Each number is 50 + 12 x the weight over its row's rms, rounded and kept within 0 to 99. Layers, rows and columns count from 0. The size before them is the row's rms in percent of the matrix's.

# layer 13 MLP up, 128x64, rms 0.355, rows 0-108, columns 0-63
103:62 59 60 28 35 70 40 52 53 71 63 33 55 44 54 33 42 57 50 24 54 50 47 25 46 33 53 38 24 44 54 68 46 26 48 49 37 40 45 41 64 40 62 58 44 36 58 63 44 43 29 67 45 42 62 54 60 59 50 44 48 37 52 42
101:51 36 69 43 48 56 58 48 51 52 57 57 30 33 60 55 28 47 38 54 55 42 38 68 60 75 45 34 65 56 59 40 47 50 55 40 49 59 25 46 53 68 38 25 55 47 44 38 64 42 21 54 52 53 40 59 58 56 65 64 64 50 59 75
122:48 57 58 48 72 65 57 45 50 48 50 65 51 69 45 55 38 47 44 57 64 43 34 70 37 50 59 53 71 61 37 34 30 65 39 62 50 54 36 50 32 39 57 60 49 58 63 52 56 66 25 30 68 44 60 72 60 70 43 68 36 48 44 46
097:65 31 49 40 40 60 47 46 58 52 53 33 41 49 54 31 65 56 57 52 51 51 59 81 58 71 78 50 52 61 35 54 58 58 34 41 55 46 54 51 54 58 25 59 68 49 44 56 32 71 42 27 46 44 41 47 75 39 46 59 40 41 57 35
093:54 86 50 42 57 45 59 35 48 33 58 60 61 56 61 51 48 52 51 54 65 45 61 37 65 67 39 45 15 69 75 51 53 58 46 38 54 68 57 58 49 28 55 53 60 44 59 35 58 61 63 48 54 56 42 59 43 56 40 49 47 63 59 25
101:33 66 64 60 43 49 71 59 73 50 53 49 49 52 49 47 58 50 62 37 70 44 47 50 39 48 51 67 60 56 64 54 53 55 38 32 49 58 56 55 60 34 68 62 55 47 35 79 33 53 56 71 24 44 55 55 64 41 69 69 34 51 58 33
095:39 52 68 61 39 53 59 42 49 55 47 64 39 39 46 59 65 47 54 56 62 50 39 51 29 57 55 33 59 82 46 49 30 41 28 64 66 57 59 36 55 53 66 43 34 36 49 57 40 38 41 62 43 39 43 72 34 68 62 43 64 32 54 33
118:27 56 42 65 60 63 52 56 47 44 60 45 66 62 70 49 61 51 46 61 70 52 43 51 68 51 59 63 61 69 63 61 62 52 40 52 39 53 66 44 47 63 52 58 53 59 48 52 49 65 37 70 63 40 39 58 36 38 75 75 47 48 75 74
104:30 58 47 34 61 56 42 57 51 47 54 20 39 34 55 52 44 40 43 27 57 38 43 25 28 35 39 36 51 49 28 58 45 35 51 51 49 43 44 42 40 41 34 52 32 59 57 33 43 37 28 54 65 38 38 66 36 42 46 36 45 45 56 54
105:72 25 45 50 50 61 50 34 50 59 59 45 42 40 35 38 57 56 33 34 36 40 44 52 45 66 37 54 45 61 56 51 42 33 41 24 67 49 32 60 44 67 46 51 30 50 41 58 44 34 42 46 55 48 64 31 45 55 43 74 58 58 25 33
110:44 34 56 53 67 56 42 69 58 47 66 60 47 62 48 42 56 80 35 52 34 20 37 67 66 57 46 47 47 61 50 73 46 37 67 51 57 56 38 58 46 53 47 63 42 55 54 53 49 48 37 68 73 67 55 37 75 54 53 62 58 50 54 67
094:59 50 35 41 46 55 49 74 65 50 78 40 65 45 41 55 61 63 52 66 32 31 35 66 57 55 42 59 49 60 60 66 54 69 39 41 38 55 35 65 52 58 45 46 58 36 54 65 51 43 61 36 34 38 79 26 62 55 61 47 41 51 52 47
098:66 53 46 32 62 40 45 50 37 71 41 37 51 54 45 24 56 36 52 40 51 47 36 36 49 67 58 27 44 51 38 60 46 62 73 53 51 65 53 56 60 52 50 39 71 33 67 52 40 47 54 42 50 75 45 40 53 71 51 24 47 36 32 46
096:58 44 48 38 51 34 42 49 34 48 42 35 40 43 41 53 67 53 54 35 53 55 43 24 54 66 35 36 27 15 45 43 49 53 59 66 45 49 40 12 45 61 47 56 51 31 49 47 38 45 30 56 53 54 58 70 35 50 50 53 41 56 58 44
106:80 57 55 47 57 72 49 69 53 36 70 63 48 30 38 35 55 67 53 59 68 50 36 50 48 55 27 54 51 52 78 56 60 44 63 48 72 65 52 52 51 41 66 48 51 49 63 62 62 33 61 61 44 49 62 55 39 59 73 60 51 43 43 55
092:42 73 57 64 40 27 44 39 48 41 74 29 69 59 50 44 52 37 41 66 56 37 48 65 60 59 50 44 40 30 49 32 49 64 38 59 69 49 58 55 62 38 56 53 75 58 46 61 45 29 48 57 58 35 43 47 63 32 32 47 41 56 67 52
101:42 52 45 51 60 41 33 33 39 35 54 51 54 45 29 21 50 45 45 40 44 44 47 51 37 74 57 51 60 58 55 44 46 32 50 46 58 56 35 34 49 53 51 40 41 62 76 75 40 61 26 60 72 65 52 33 67 66 58 60 63 53 41 43
104:60 53 38 42 63 72 52 42 43 52 37 71 55 54 41 48 40 35 56 45 62 51 59 51 66 37 47 56 59 56 33 60 43 72 50 62 74 78 56 50 43 34 44 65 40 42 45 51 79 44 56 71 72 47 32 66 43 63 51 35 52 53 46 55
101:39 64 34 61 31 33 43 58 51 63 49 38 48 46 58 50 48 36 46 37 63 46 52 26 68 60 62 74 64 41 58 61 47 19 60 48 57 52 57 50 63 52 36 55 44 70 49 36 52 59 47 66 43 48 44 74 61 52 74 46 31 53 40 62
102:57 36 67 60 40 52 58 30 57 45 25 18 56 55 51 36 24 45 37 53 40 58 47 58 53 47 54 58 48 54 26 66 43 64 47 32 48 45 50 45 60 46 64 36 54 34 74 33 49 38 43 51 51 53 65 47 56 36 75 47 53 52 42 35
116:24 44 70 55 51 56 28 65 56 36 42 35 56 67 45 60 67 49 54 46 72 37 49 41 50 60 79 45 57 55 51 60 52 51 47 79 53 69 52 69 50 41 47 52 79 45 54 59 45 65 66 57 43 50 46 66 39 44 57 35 51 44 56 63
102:53 64 36 50 50 45 65 51 38 56 48 46 36 37 55 52 41 51 55 43 53 27 41 41 70 51 36 41 56 53 35 66 42 41 39 40 47 31 26 44 65 42 37 33 57 29 51 73 50 47 28 36 29 60 65 41 44 31 55 48 46 45 21 52
098:63 31 70 49 43 48 49 52 42 53 41 29 69 36 33 68 29 55 37 50 40 47 60 61 48 62 55 31 50 65 38 67 35 38 32 45 42 58 40 48 61 68 77 56 51 46 62 55 31 50 46 53 57 51 37 54 27 61 53 37 39 49 68 60
091:60 34 36 39 39 70 69 53 40 53 71 71 40 53 43 39 55 42 57 39 50 73 50 50 67 58 29 53 56 65 63 52 41 56 47 71 53 31 70 67 50 31 56 49 47 63 44 49 39 69 29 59 48 43 67 65 56 47 50 43 46 33 52 54
081:46 49 39 35 65 53 47 60 35 48 40 19 41 71 55 77 53 60 44 39 43 83 33 43 59 56 36 46 75 51 59 29 40 53 53 40 61 49 55 31 53 42 45 53 37 43 49 67 44 58 57 49 59 45 43 50 31 52 31 54 41 37 49 44
117:68 56 37 45 63 51 46 65 63 69 51 43 48 68 32 46 56 41 54 34 61 33 53 53 57 63 53 66 36 22 75 67 74 46 53 52 40 80 39 67 51 55 47 39 65 61 43 59 56 46 57 57 54 61 51 45 44 69 66 54 64 57 45 51
095:53 49 67 54 38 47 64 58 53 65 50 52 48 58 56 37 54 42 48 48 72 50 35 59 46 59 54 51 50 46 26 57 44 48 21 59 50 47 37 45 64 56 50 48 41 39 55 54 35 66 52 43 37 35 81 51 32 61 33 38 21 72 73 53
096:72 79 27 43 43 49 72 43 54 79 65 42 46 26 62 49 48 35 54 59 68 46 46 59 61 65 53 41 58 50 77 59 61 48 64 41 71 58 49 47 43 40 67 43 45 54 56 54 67 54 46 67 52 42 52 50 68 57 54 44 56 55 41 47
097:53 66 37 37 66 65 73 37 36 64 42 61 62 47 69 39 67 48 52 63 48 65 43 53 68 55 52 63 36 48 47 51 46 51 51 53 77 75 41 67 59 37 40 49 44 54 42 49 72 53 67 66 62 27 52 73 47 50 46 53 41 46 51 63
105:19 48 51 62 36 53 60 61 48 57 49 73 46 41 41 29 40 48 44 32 56 55 37 55 45 49 46 60 58 49 57 41 53 35 28 55 60 67 54 43 57 74 58 51 66 34 54 62 30 71 38 51 50 33 43 33 62 45 61 75 41 47 54 35
111:36 48 61 69 47 46 61 55 55 90 56 55 66 47 65 56 56 50 42 69 44 70 53 56 47 53 35 47 51 41 49 67 39 31 42 62 41 47 45 36 74 47 47 45 63 71 45 71 52 63 51 64 43 68 57 64 55 55 47 57 49 73 63 43
143:49 62 57 43 43 59 68 62 66 74 39 42 52 52 40 62 66 39 28 53 88 59 58 58 48 52 68 57 49 40 51 53 42 48 25 66 48 47 47 63 48 45 55 56 57 61 65 66 48 46 53 39 58 48 50 80 45 52 60 74 70 60 54 56
102:48 57 58 67 31 63 55 51 42 50 68 49 47 66 46 48 45 46 55 72 50 49 70 43 68 65 42 40 38 70 26 42 29 63 39 46 28 49 52 48 69 57 65 29 33 42 39 44 41 34 50 45 39 48 48 71 35 56 41 74 53 54 50 43
103:53 59 67 60 38 34 56 36 49 50 68 67 52 53 58 69 53 61 37 49 69 41 56 50 65 64 48 42 58 66 41 53 19 56 58 37 41 66 42 59 77 46 57 39 59 75 57 52 45 37 62 46 63 48 47 71 46 63 54 76 51 45 57 61
094:61 55 51 22 60 57 41 67 47 70 52 59 55 40 32 61 27 30 64 42 50 40 58 58 45 53 33 63 51 62 55 46 31 44 53 40 62 57 64 47 36 39 64 67 64 72 73 51 71 54 40 64 56 54 55 52 55 67 48 50 55 35 60 38
098:54 34 48 72 52 48 43 49 56 59 55 56 29 48 40 37 58 65 44 58 61 43 59 55 35 52 43 36 44 32 56 67 51 39 40 51 59 68 51 30 50 43 23 44 62 37 51 49 37 63 53 81 43 52 66 40 41 57 82 47 41 47 57 28
098:39 61 52 53 27 55 40 31 34 55 52 23 58 40 66 45 39 41 42 36 39 61 42 72 57 42 49 51 22 63 37 40 47 60 36 59 67 40 40 50 60 51 67 27 55 49 48 49 59 36 39 49 54 40 44 61 22 57 64 41 37 57 48 46
095:69 55 56 43 71 49 42 47 48 60 46 58 61 50 51 39 35 45 54 53 56 61 60 45 73 35 42 17 63 51 44 69 44 52 33 58 57 46 37 30 34 54 29 57 46 44 56 65 59 59 33 59 69 53 51 56 64 50 33 39 68 33 28 58
089:51 64 49 55 54 45 38 62 47 57 27 52 22 41 22 62 36 37 53 42 56 21 38 68 44 52 44 57 42 45 49 43 44 32 48 66 48 62 26 42 65 42 49 49 60 38 43 56 53 51 58 40 46 37 41 49 46 66 58 48 26 78 56 51
092:59 64 52 68 49 61 58 37 58 63 57 62 39 73 45 50 58 50 43 53 50 80 48 33 42 68 44 41 31 27 48 66 52 47 50 57 52 63 38 50 46 75 37 60 32 38 61 49 61 43 39 55 72 53 40 31 45 45 28 60 45 48 34 40
095:31 63 36 58 41 57 73 64 52 69 61 30 50 71 39 54 47 59 60 60 33 66 45 48 72 35 56 44 44 38 64 56 52 39 67 68 20 52 58 68 48 52 49 58 52 26 38 43 49 60 46 57 54 34 45 50 41 63 66 49 43 50 57 38
114:55 51 64 46 32 39 54 25 53 57 53 74 49 61 41 60 53 48 46 42 51 56 27 59 57 79 53 64 59 45 34 55 27 42 53 55 60 65 44 35 67 67 65 31 58 71 50 44 54 62 34 47 45 64 49 69 53 45 51 69 50 52 39 66
103:55 69 69 50 70 60 60 67 53 47 66 44 67 73 49 43 56 60 58 41 61 52 57 55 47 62 35 42 60 67 47 71 48 43 65 42 54 29 49 49 67 39 32 46 51 47 41 65 31 50 34 49 47 55 83 53 67 47 35 67 36 45 49 57
095:50 62 29 59 47 52 57 33 51 52 64 66 38 52 67 48 32 56 74 69 42 68 53 45 60 54 60 44 62 65 50 29 43 63 55 47 87 41 55 37 45 58 62 60 48 52 40 65 64 54 63 54 50 60 37 66 34 59 54 66 47 56 54 31
104:23 72 57 77 33 35 79 47 37 46 44 37 48 41 26 57 72 60 49 67 46 53 51 55 56 71 45 47 45 54 57 46 39 65 39 54 32 56 48 59 45 48 38 50 39 52 51 49 61 52 52 48 42 45 50 83 43 42 62 57 38 58 57 43
096:43 48 46 61 61 27 36 40 56 65 49 60 44 50 36 68 55 65 44 36 36 42 18 50 75 51 46 42 36 54 40 44 46 49 39 56 60 67 48 44 38 30 49 54 21 45 42 49 65 66 47 42 58 53 49 57 79 52 52 68 43 44 41 36
092:28 61 49 66 51 59 48 68 51 61 56 27 40 57 54 41 33 74 52 50 54 50 70 35 56 47 45 57 76 67 60 67 48 62 67 55 58 39 68 59 63 37 57 53 41 46 31 59 58 50 72 41 55 61 60 40 52 21 58 64 45 53 50 57
111:70 61 52 43 67 74 55 64 79 55 48 60 54 63 46 47 53 43 45 37 66 63 47 43 71 65 48 54 50 41 57 78 56 50 72 63 43 59 52 49 27 39 45 70 62 26 46 46 64 59 52 55 60 42 60 60 39 60 37 47 47 34 58 47
089:60 56 56 38 58 54 70 56 40 57 53 41 49 54 64 54 45 43 58 56 52 51 70 35 56 63 52 46 52 28 39 35 51 36 50 38 85 36 32 45 67 26 64 75 49 52 60 38 48 48 53 46 67 66 61 54 54 44 59 72 51 59 74 48
094:77 50 56 67 63 57 69 62 61 40 57 61 52 57 41 44 37 33 74 49 61 43 54 53 51 53 53 35 41 59 56 40 26 38 48 66 38 57 44 37 49 34 27 48 37 48 38 48 46 59 25 50 65 22 55 47 35 54 48 37 41 48 42 35
094:46 39 73 49 54 39 46 42 47 49 50 40 62 58 55 44 53 52 29 49 42 72 40 56 57 65 77 48 51 58 60 65 30 52 22 54 66 44 54 46 62 63 68 49 49 34 38 50 61 52 82 33 46 52 58 39 31 36 59 39 61 67 54 43
095:40 67 41 52 61 48 50 61 78 48 35 55 55 71 57 22 52 54 42 44 52 41 71 57 47 43 28 33 56 27 64 76 46 36 54 56 44 55 54 69 50 47 60 43 28 48 33 47 63 46 41 59 55 35 58 59 28 47 45 48 65 44 49 57
098:50 26 75 37 40 57 83 68 37 55 61 52 48 48 43 64 67 41 64 46 47 45 29 48 36 66 51 53 60 76 42 54 45 58 59 50 46 46 53 28 63 55 46 67 52 42 60 49 51 39 53 56 46 35 30 38 68 45 67 56 35 40 48 52
114:63 58 44 61 57 54 63 39 48 48 45 51 49 34 44 59 22 45 45 64 66 65 72 43 68 59 54 46 64 56 54 40 31 59 70 65 54 71 56 42 73 19 61 57 50 55 35 81 55 46 47 47 39 39 55 54 62 55 55 55 42 60 53 51
104:37 33 45 51 74 44 39 45 45 63 47 45 37 60 52 59 51 47 58 35 49 44 62 44 36 77 34 50 60 48 53 70 63 47 32 62 48 67 48 77 65 45 55 74 41 60 55 57 33 70 58 46 50 49 52 68 26 46 60 70 63 60 55 47
097:48 62 46 40 38 42 53 59 31 35 68 55 74 58 62 54 36 50 56 63 48 58 44 51 62 67 32 67 59 67 51 58 37 49 51 59 70 67 41 43 66 24 58 46 61 39 16 57 37 47 53 61 49 56 54 50 42 53 32 43 31 55 64 49
096:57 41 54 56 46 56 63 46 62 43 24 34 19 61 65 56 59 54 43 65 53 58 44 46 44 58 43 27 42 56 51 46 40 38 21 44 27 49 37 52 46 58 42 76 45 50 46 64 50 37 52 40 53 70 55 60 51 43 47 50 54 42 14 54
112:67 47 35 35 53 58 40 61 54 57 62 28 64 49 60 46 56 30 42 46 64 43 46 63 34 40 47 60 48 54 46 69 67 52 42 54 31 73 34 36 46 40 63 45 67 65 51 49 57 48 40 56 68 46 47 45 50 60 45 29 60 66 18 31
093:53 47 68 50 60 67 50 64 32 33 64 52 69 44 30 54 53 59 60 45 48 52 32 68 47 53 75 47 54 38 44 56 53 55 30 45 64 46 44 49 45 33 66 43 43 33 54 50 66 63 49 41 62 75 45 34 37 48 42 48 52 27 80 58
092:42 38 68 65 63 42 51 47 49 45 46 53 48 48 42 65 42 49 60 81 57 52 48 55 62 69 64 49 34 61 41 43 37 57 50 56 80 32 28 32 53 54 41 56 55 39 48 43 50 16 45 40 56 44 72 35 57 46 31 61 44 39 51 46
094:54 51 64 55 64 60 43 48 57 64 49 57 60 25 61 50 33 67 43 64 42 55 68 38 37 54 53 48 61 59 35 40 50 42 52 54 65 38 42 30 67 16 51 77 51 50 54 66 38 43 42 49 53 30 51 59 59 29 33 42 41 43 65 43
097:48 50 89 72 54 61 50 54 64 52 46 49 58 48 60 58 32 42 40 32 42 58 30 47 69 47 35 54 55 41 54 67 52 47 49 39 49 42 57 53 78 49 47 45 43 40 39 31 65 44 46 41 56 44 70 54 37 64 31 45 44 54 51 21
109:48 44 61 72 45 67 63 40 42 35 69 56 62 26 55 57 50 52 45 38 52 45 48 34 49 66 38 50 54 45 46 33 37 42 46 59 53 51 43 50 47 53 56 51 47 29 47 49 35 54 30 60 39 45 50 33 29 52 46 47 18 21 21 40
091:47 38 68 57 73 59 74 51 58 50 39 59 33 63 41 30 58 56 55 41 52 67 43 44 36 39 49 42 52 49 59 44 44 54 55 18 51 47 42 24 40 38 38 33 63 38 36 75 54 40 58 38 49 45 55 39 48 51 38 50 65 73 64 42
090:34 54 46 53 49 57 32 67 34 54 63 24 68 50 48 46 69 20 39 67 52 55 55 67 36 30 63 57 41 48 75 50 37 57 38 50 46 23 51 51 68 43 55 53 52 46 43 51 61 52 40 52 41 63 56 57 47 59 52 31 63 37 58 33
091:66 36 35 47 56 42 59 49 50 52 72 32 39 60 58 58 47 39 47 48 68 58 43 54 49 70 63 56 48 84 51 65 40 65 48 42 75 44 43 58 30 57 39 67 44 42 46 48 53 39 40 56 52 42 58 45 61 29 63 76 44 57 30 43
101:58 56 62 39 51 70 43 33 32 68 69 46 46 36 56 34 65 47 50 60 57 47 51 17 57 78 50 44 73 72 38 42 31 53 70 37 46 49 41 62 37 41 52 60 32 48 55 51 51 41 39 56 38 42 50 56 40 71 57 55 56 43 43 54
095:53 34 49 27 51 48 46 66 45 61 66 67 60 55 60 38 39 46 40 38 53 68 61 36 51 55 45 21 58 53 38 38 72 65 32 53 45 52 46 43 57 31 69 38 57 42 38 54 53 42 37 56 69 61 39 64 58 52 26 50 42 53 26 57
103:61 58 49 71 52 56 65 52 45 55 51 39 30 43 39 35 37 46 45 47 44 48 42 59 43 45 42 48 50 45 42 19 59 16 42 34 63 33 32 42 56 58 65 58 42 49 77 48 45 40 46 40 68 52 65 53 59 63 29 60 63 39 42 34
095:44 58 47 62 61 55 57 44 51 48 60 30 44 45 28 38 67 53 41 34 84 38 63 38 56 32 59 55 35 58 49 44 51 55 54 35 47 30 33 71 47 56 30 36 41 66 45 62 44 46 58 51 36 42 53 50 59 56 65 61 60 35 31 31
088:53 63 43 50 69 70 48 47 55 64 43 47 43 57 35 47 54 60 46 36 44 53 44 40 69 45 28 35 37 66 56 41 42 50 21 52 69 49 57 85 44 51 28 71 35 58 48 54 50 32 49 46 58 35 51 35 45 36 44 59 42 34 44 40
091:42 61 54 37 44 49 58 46 70 40 53 33 40 46 72 59 63 68 53 39 44 41 44 43 61 42 44 46 57 64 47 51 52 72 57 27 61 51 43 52 68 52 54 69 42 66 44 35 62 36 71 56 71 44 63 71 37 57 22 61 49 41 61 61
123:45 59 63 51 44 22 75 62 57 43 45 52 42 75 58 41 57 64 45 48 58 49 62 62 52 74 53 44 73 48 51 58 59 67 73 64 46 54 45 54 68 34 54 41 38 50 33 55 48 38 56 56 52 58 57 44 48 70 66 50 23 32 37 48
097:30 65 37 42 46 39 57 53 66 57 60 57 44 58 46 32 49 58 49 67 56 51 45 70 57 40 57 45 55 69 41 50 34 40 49 47 44 46 55 31 61 41 72 46 16 43 26 31 54 43 56 39 61 55 59 27 36 57 59 54 42 27 36 62
128:43 73 54 67 40 38 57 45 40 26 83 52 36 42 50 51 54 54 46 56 44 60 57 45 63 79 44 47 72 43 54 40 39 49 57 58 42 60 26 47 71 50 56 44 37 48 30 48 59 53 31 60 53 49 59 49 50 74 49 48 31 52 49 69
103:56 41 70 46 49 53 55 45 62 61 47 48 33 56 55 42 48 65 40 83 55 50 63 62 55 69 31 30 65 57 57 45 34 55 39 61 49 57 51 49 56 64 53 41 34 65 41 73 61 33 58 55 30 63 48 73 45 73 31 45 61 54 57 48
080:43 53 41 31 56 59 46 59 55 31 51 61 31 53 50 45 60 49 53 70 57 55 56 43 48 51 58 31 33 51 56 39 59 48 52 58 32 65 28 44 51 47 55 58 68 38 28 29 46 43 35 58 58 31 38 65 56 57 65 45 27 31 28 29
086:11 54 47 62 49 48 50 81 50 63 65 45 47 45 55 50 30 48 58 54 33 50 39 56 57 47 51 57 48 58 63 45 50 47 39 74 73 52 58 21 30 53 59 40 48 56 33 57 38 23 42 53 56 53 55 48 52 57 58 70 62 51 44 42
099:44 41 72 55 40 81 49 37 62 59 69 33 41 48 42 79 48 63 47 39 42 40 62 39 48 65 53 50 49 38 58 37 46 51 36 64 55 40 58 48 61 39 69 60 51 46 57 68 40 37 48 69 47 45 49 46 28 54 63 37 65 73 53 63
091:49 45 57 45 61 26 40 52 34 49 38 56 66 42 41 57 50 54 48 63 38 55 51 70 43 63 46 48 53 61 47 61 41 62 50 81 47 46 47 42 65 37 55 64 48 91 56 45 82 28 51 50 71 39 35 57 59 49 46 51 58 59 53 54
108:47 38 59 49 56 55 67 55 47 51 55 65 35 45 29 38 50 41 55 53 44 42 43 62 51 61 65 52 49 73 50 47 31 36 60 44 71 59 53 47 51 60 62 65 47 66 64 59 45 56 52 66 69 49 47 39 82 58 59 75 82 57 58 64
108:65 61 42 64 76 66 52 51 55 53 48 46 46 48 44 47 47 63 23 49 74 62 53 55 59 51 62 59 70 39 62 49 55 39 50 67 63 50 56 44 52 54 43 53 44 63 63 53 57 66 41 42 69 50 65 76 49 60 52 37 62 87 50 67
090:49 72 63 46 64 46 56 55 34 47 47 50 59 63 39 49 42 17 40 54 45 55 33 64 57 35 40 63 54 49 40 46 31 63 55 39 24 57 45 64 32 52 48 63 55 56 57 62 57 49 52 54 70 32 66 58 52 67 49 66 40 72 28 44
097:56 41 44 20 68 53 44 42 45 53 50 43 45 48 62 28 69 58 41 65 55 54 52 62 49 57 51 45 21 34 71 42 42 35 46 52 61 58 35 56 44 30 46 59 52 44 43 29 51 55 59 25 65 52 59 52 67 62 31 50 58 59 56 75
092:51 48 57 61 51 46 64 52 44 60 40 58 44 47 44 41 60 65 47 50 67 61 21 39 45 39 41 56 58 50 51 38 50 63 12 41 58 43 52 46 50 62 53 45 40 47 32 77 46 43 27 47 44 28 58 80 55 31 31 43 47 51 39 44
097:36 43 53 62 65 57 46 47 49 43 45 55 71 38 59 45 43 50 26 81 37 55 52 54 75 60 62 37 52 53 37 37 39 41 42 49 50 57 47 26 48 65 27 54 62 71 69 28 60 54 42 56 52 45 50 52 59 58 58 63 51 66 73 45
084:51 57 53 49 41 45 48 69 43 29 39 33 44 29 44 68 60 59 50 28 40 47 68 23 53 53 41 56 39 56 50 40 65 51 58 71 45 62 34 47 48 65 67 60 40 46 61 37 30 45 42 44 71 57 51 56 44 24 49 49 56 76 51 39
090:48 69 46 37 45 41 54 55 43 53 77 36 41 43 44 53 39 51 43 41 60 37 56 49 40 47 86 57 34 36 54 50 36 64 60 55 48 60 42 64 35 38 59 52 30 65 40 45 28 64 39 70 70 58 58 22 61 51 58 46 45 55 53 53
095:36 67 60 54 54 50 44 59 43 63 44 64 39 57 59 40 59 67 49 83 42 41 59 53 50 49 40 52 68 55 57 44 60 52 69 57 24 47 47 64 54 46 60 69 65 36 61 45 36 60 36 35 68 44 69 60 72 55 45 56 51 67 74 51
092:78 71 35 41 70 57 53 54 50 59 61 44 40 50 47 32 69 51 57 74 65 41 50 51 71 41 25 43 38 57 42 28 54 41 69 54 47 39 42 50 60 58 54 58 35 61 60 50 49 46 46 53 80 53 31 36 37 54 58 50 53 59 49 47
086:43 62 40 50 44 66 49 46 33 54 44 35 43 71 45 67 68 28 40 45 40 47 65 57 48 70 70 54 44 56 37 26 24 59 32 27 57 38 57 59 55 45 34 41 57 43 58 55 31 30 49 42 52 54 49 56 49 62 31 64 59 48 58 48
095:51 47 41 43 64 50 29 36 37 35 59 38 38 48 42 52 28 55 56 33 34 50 68 62 57 42 28 47 57 60 48 39 34 63 45 37 25 56 46 57 55 36 54 53 47 44 37 70 37 43 36 85 60 33 55 41 38 63 41 44 61 48 41 49
105:31 65 38 40 54 35 51 58 50 40 64 68 54 65 49 48 36 53 47 49 37 52 54 63 54 57 45 65 44 63 83 64 65 48 40 59 69 48 30 49 50 58 44 58 36 39 39 59 52 49 23 39 64 63 78 55 46 49 52 43 58 64 61 72
093:32 48 47 42 30 45 54 59 57 40 37 28 56 26 49 44 44 52 47 53 48 59 56 42 65 51 61 51 39 50 32 30 51 41 25 42 52 57 38 65 46 62 39 79 37 56 31 63 48 52 41 52 51 53 41 31 66 58 33 39 64 25 36 54
098:47 26 78 49 60 58 47 59 48 51 55 42 49 51 33 44 46 78 36 23 68 47 54 44 57 67 63 47 66 43 82 45 62 53 57 48 66 68 61 61 56 57 63 42 44 59 53 40 45 55 58 52 62 50 29 49 46 74 52 57 52 62 62 44
090:68 43 46 60 43 39 53 57 42 53 60 39 63 57 58 55 53 59 31 81 67 45 46 56 39 71 43 56 77 70 48 20 51 40 37 45 42 48 37 67 47 49 46 54 42 58 45 59 60 49 69 63 68 50 58 45 56 56 78 66 62 52 53 51
090:36 53 65 47 52 44 53 39 45 61 50 62 48 51 50 48 60 54 43 36 53 60 52 36 45 63 57 46 38 61 43 45 48 82 43 53 65 23 63 49 47 37 38 80 22 63 34 54 45 20 50 41 58 53 45 48 50 60 59 71 61 65 32 51
091:65 58 47 35 25 47 54 56 50 51 54 55 63 47 54 42 29 56 52 57 45 38 38 49 61 51 63 67 40 43 47 51 65 63 44 43 70 31 48 27 57 51 58 80 56 51 53 39 61 48 43 64 73 49 52 24 31 34 65 50 42 72 39 57
117:79 50 68 67 68 67 70 62 69 33 72 59 42 51 36 51 42 65 69 51 50 40 60 58 49 72 42 48 63 62 47 58 54 64 62 36 46 52 51 44 37 53 53 54 68 49 55 58 42 47 53 69 60 50 43 29 72 51 61 52 41 47 34 60
112:34 67 51 57 28 58 59 58 46 58 60 46 33 33 46 53 54 46 58 34 36 60 39 41 52 59 55 52 71 79 57 34 39 57 35 57 53 48 50 66 55 84 64 62 43 38 36 44 59 51 60 53 41 60 27 71 39 35 56 48 46 42 42 43
091:49 43 48 59 45 38 67 61 40 50 56 57 53 76 28 44 65 56 44 48 57 36 44 62 43 48 40 37 85 67 34 57 55 57 55 66 48 31 59 41 64 43 66 61 42 74 43 70 56 64 64 63 65 47 65 51 57 46 58 48 35 35 54 51
091:30 61 37 63 58 47 66 38 42 55 60 57 41 44 42 26 52 49 65 39 50 72 48 41 29 50 66 64 61 53 57 57 32 58 55 60 77 62 42 75 61 47 75 64 48 61 72 55 39 59 50 56 62 60 54 54 57 44 34 58 50 48 55 63
095:49 70 44 59 60 55 73 47 48 30 41 46 62 34 38 44 25 39 59 59 59 59 55 81 41 38 71 67 58 53 36 57 46 58 47 47 70 38 42 43 60 39 53 56 55 64 47 45 48 62 52 54 47 36 69 67 62 31 35 58 36 56 56 34
102:45 31 65 55 69 57 66 57 43 48 55 65 39 45 66 49 52 68 35 69 65 49 58 61 34 53 25 35 60 68 32 51 53 57 14 34 47 44 38 51 51 46 25 63 53 50 60 47 46 56 59 46 63 42 46 62 53 47 35 55 59 65 60 43
100:60 67 65 43 59 75 52 51 39 63 52 39 46 57 76 50 62 64 54 73 48 53 44 47 63 60 31 31 60 50 50 40 59 34 39 63 51 68 57 62 68 32 45 52 53 71 53 38 59 52 69 77 43 60 52 66 59 61 57 43 45 43 59 60
108:57 63 32 64 47 41 37 43 67 55 61 49 63 46 45 74 71 46 74 45 49 66 58 57 43 29 70 67 36 47 61 54 45 56 58 61 61 46 63 46 78 50 52 58 63 52 44 46 51 59 62 82 64 48 62 40 57 52 50 44 39 42 58 32
105:63 58 46 22 63 76 56 26 61 64 49 38 52 46 63 52 53 35 70 39 60 50 60 39 42 59 42 40 35 28 22 61 19 50 46 35 45 51 61 61 34 54 41 55 58 36 44 45 55 62 46 53 41 42 52 39 63 47 47 52 52 46 41 34
109:67 42 46 53 72 58 47 42 65 26 58 53 37 61 34 60 64 42 70 32 48 53 36 38 52 65 40 44 30 47 72 60 69 61 48 46 37 70 63 38 49 42 44 67 47 48 55 48 31 36 47 64 67 39 47 38 51 58 46 59 53 38 43 27
100:42 66 74 58 23 27 71 52 38 58 45 51 45 53 36 50 75 77 66 58 41 50 61 54 43 49 45 63 64 51 73 60 33 29 50 41 53 44 27 47 44 39 55 53 40 46 45 45 56 45 45 54 48 21 52 42 47 57 48 39 58 44 55 58